config.toml
num_hidden_layers = 13
hidden_size = 224
num_attention_heads = 5
num_key_value_heads = 1
head_dim = 32
intermediate_size = 576
vocab_size = 7304
hidden_act = "swiglu"
norm = "rmsnorm"
norm_place = "pre"
norm_eps = 1e-06
positions = "rope"
rope_theta = 10000.0
rope_fraction = 1.0
qk_norm = false
attn_scale = 0.177
bias = "none"
tie_word_embeddings = true
parallel_block = false
init = "normal"
init_std_qkv = 0.0415
init_std_o = 0.00962
init_std_up = 0.0415
init_std_down = 0.00507
init_out_by_depth = true
optimizer = "soap_variant"
learning_rate = 0.00315
beta1 = 0.95
beta2 = 0.95
weight_decay = 0.067
lr_head = 0.00408
warmup_steps = 200
schedule = "wsd"
decay_fraction = 0.857
decay_shape = "linear"
final_lr_fraction = 0.0
batch_tokens = [16384, 32768, 49152]
max_seq_len = 256
doc_mask = false
z_loss = 1e-05
train_tokens = 160700000
max_steps = 5038
dataset = "wikipedia_en"
Each number is 500 + 50 x the weight over its row's rms, rounded and kept within 0 to 999. Layers, rows and columns count from 0. Numbers have three digits each. The size before them is the row's rms in percent of the matrix's.

# layer 5 MLP down, 224x576, rms 0.156, rows 192-223, columns 224-255
101:456545535539518518498489477449458558541494588505485545492398479505451498432467472556497457485538
105:536464579532519578458466458433556508468475450514405573384563541528498517526509495529442489513441
136:510483507557449512491404502430430481523535631419423499505574587563506552426527504418514403508429
099:469487465482486610458536515463415498547506475481537479544410566538488459476407484598499519438503
101:521473477457423389426453444511491483489484543464544493511474534481497537439480489473520430592446
100:469576513514539402552530534451590505572539483504494529462530508510533564475549537543532562477507
097:528457495520492383584536442464548540534472578498525513479350520510468524434476522436522489533486
103:471479447517483482527539456517494531558502530515534480431498483515467461509447394468567531508415
097:528582403518559603501520463542536459473559521536590482479475590436427454379449478438544560588537
098:468507546472407453510492510530508433458464477557424497556612439471607546549613527450384478458474
100:484494477478400470540491504468432490409464499510454413579433513488508457416538482496489494401495
098:501552542562526476462554530524443556474547521520446538470424414405385466500536499554467553583585
101:455548337459383436540503588495502543410501436515481468538506484449557465600485355571497622424468
100:501531574519498595492528532438562571501575484540563473525526593477461459527481468522485514491496
099:460572467468592531533462514498584524477524463474627445493589527525518483490485577482550472483554
107:456489549467513468601560510454539482549416473546532506515513462543451415499519489385560471487524
105:500447476492406479584464536602523386474604566563404535562524477558427484410515498559539537481526
101:430481494601568478540375495523531405567526469461436511572544493541453573532596481518530460534511
100:493472616480506489540527507599479435535521453498514550427460487421381517586423393452528427562494
096:488508467479524467517488559503474522429502540475487486467431465479454574521432557489533504569467
102:447507553493446496436476492480602509473455412453441493524473526432385505460538449549449573580581
098:544505551493582428492559565425470530423481551437420450413567480441478422557532470597472543503422
099:554539540531569540518482526580401479531498468505479511482521523523581472564541589435502399516576
104:551403523448464520399542538485542397498498526466492552463613501558394437587483533460469459448393
102:438452539487463403564397480484558403439437417431476491500617437500441473468463536501475496500557
104:494493451527456440528464593468457560525465522546602475445458478450587523595585563497456524447509
104:494515524480519446538493455538500498392471553492526560541485490501529500454502600459503474567511
095:505539486374467601491459560573498541461569471453512447539569436442613459517562548421541502479400
101:462546465448547561562548501517559594593499542446496364500453494500560479496529489506391497492452
098:530499436515484462455492556459617501521471504564528504383442497477499537499559520415571487536429
093:540649462416508516549480637537474577428496494587503528510518445551593571590458478500510457513507
097:528439506464484479512469491510487422532469559470470436480454480578491412412499479535571540511458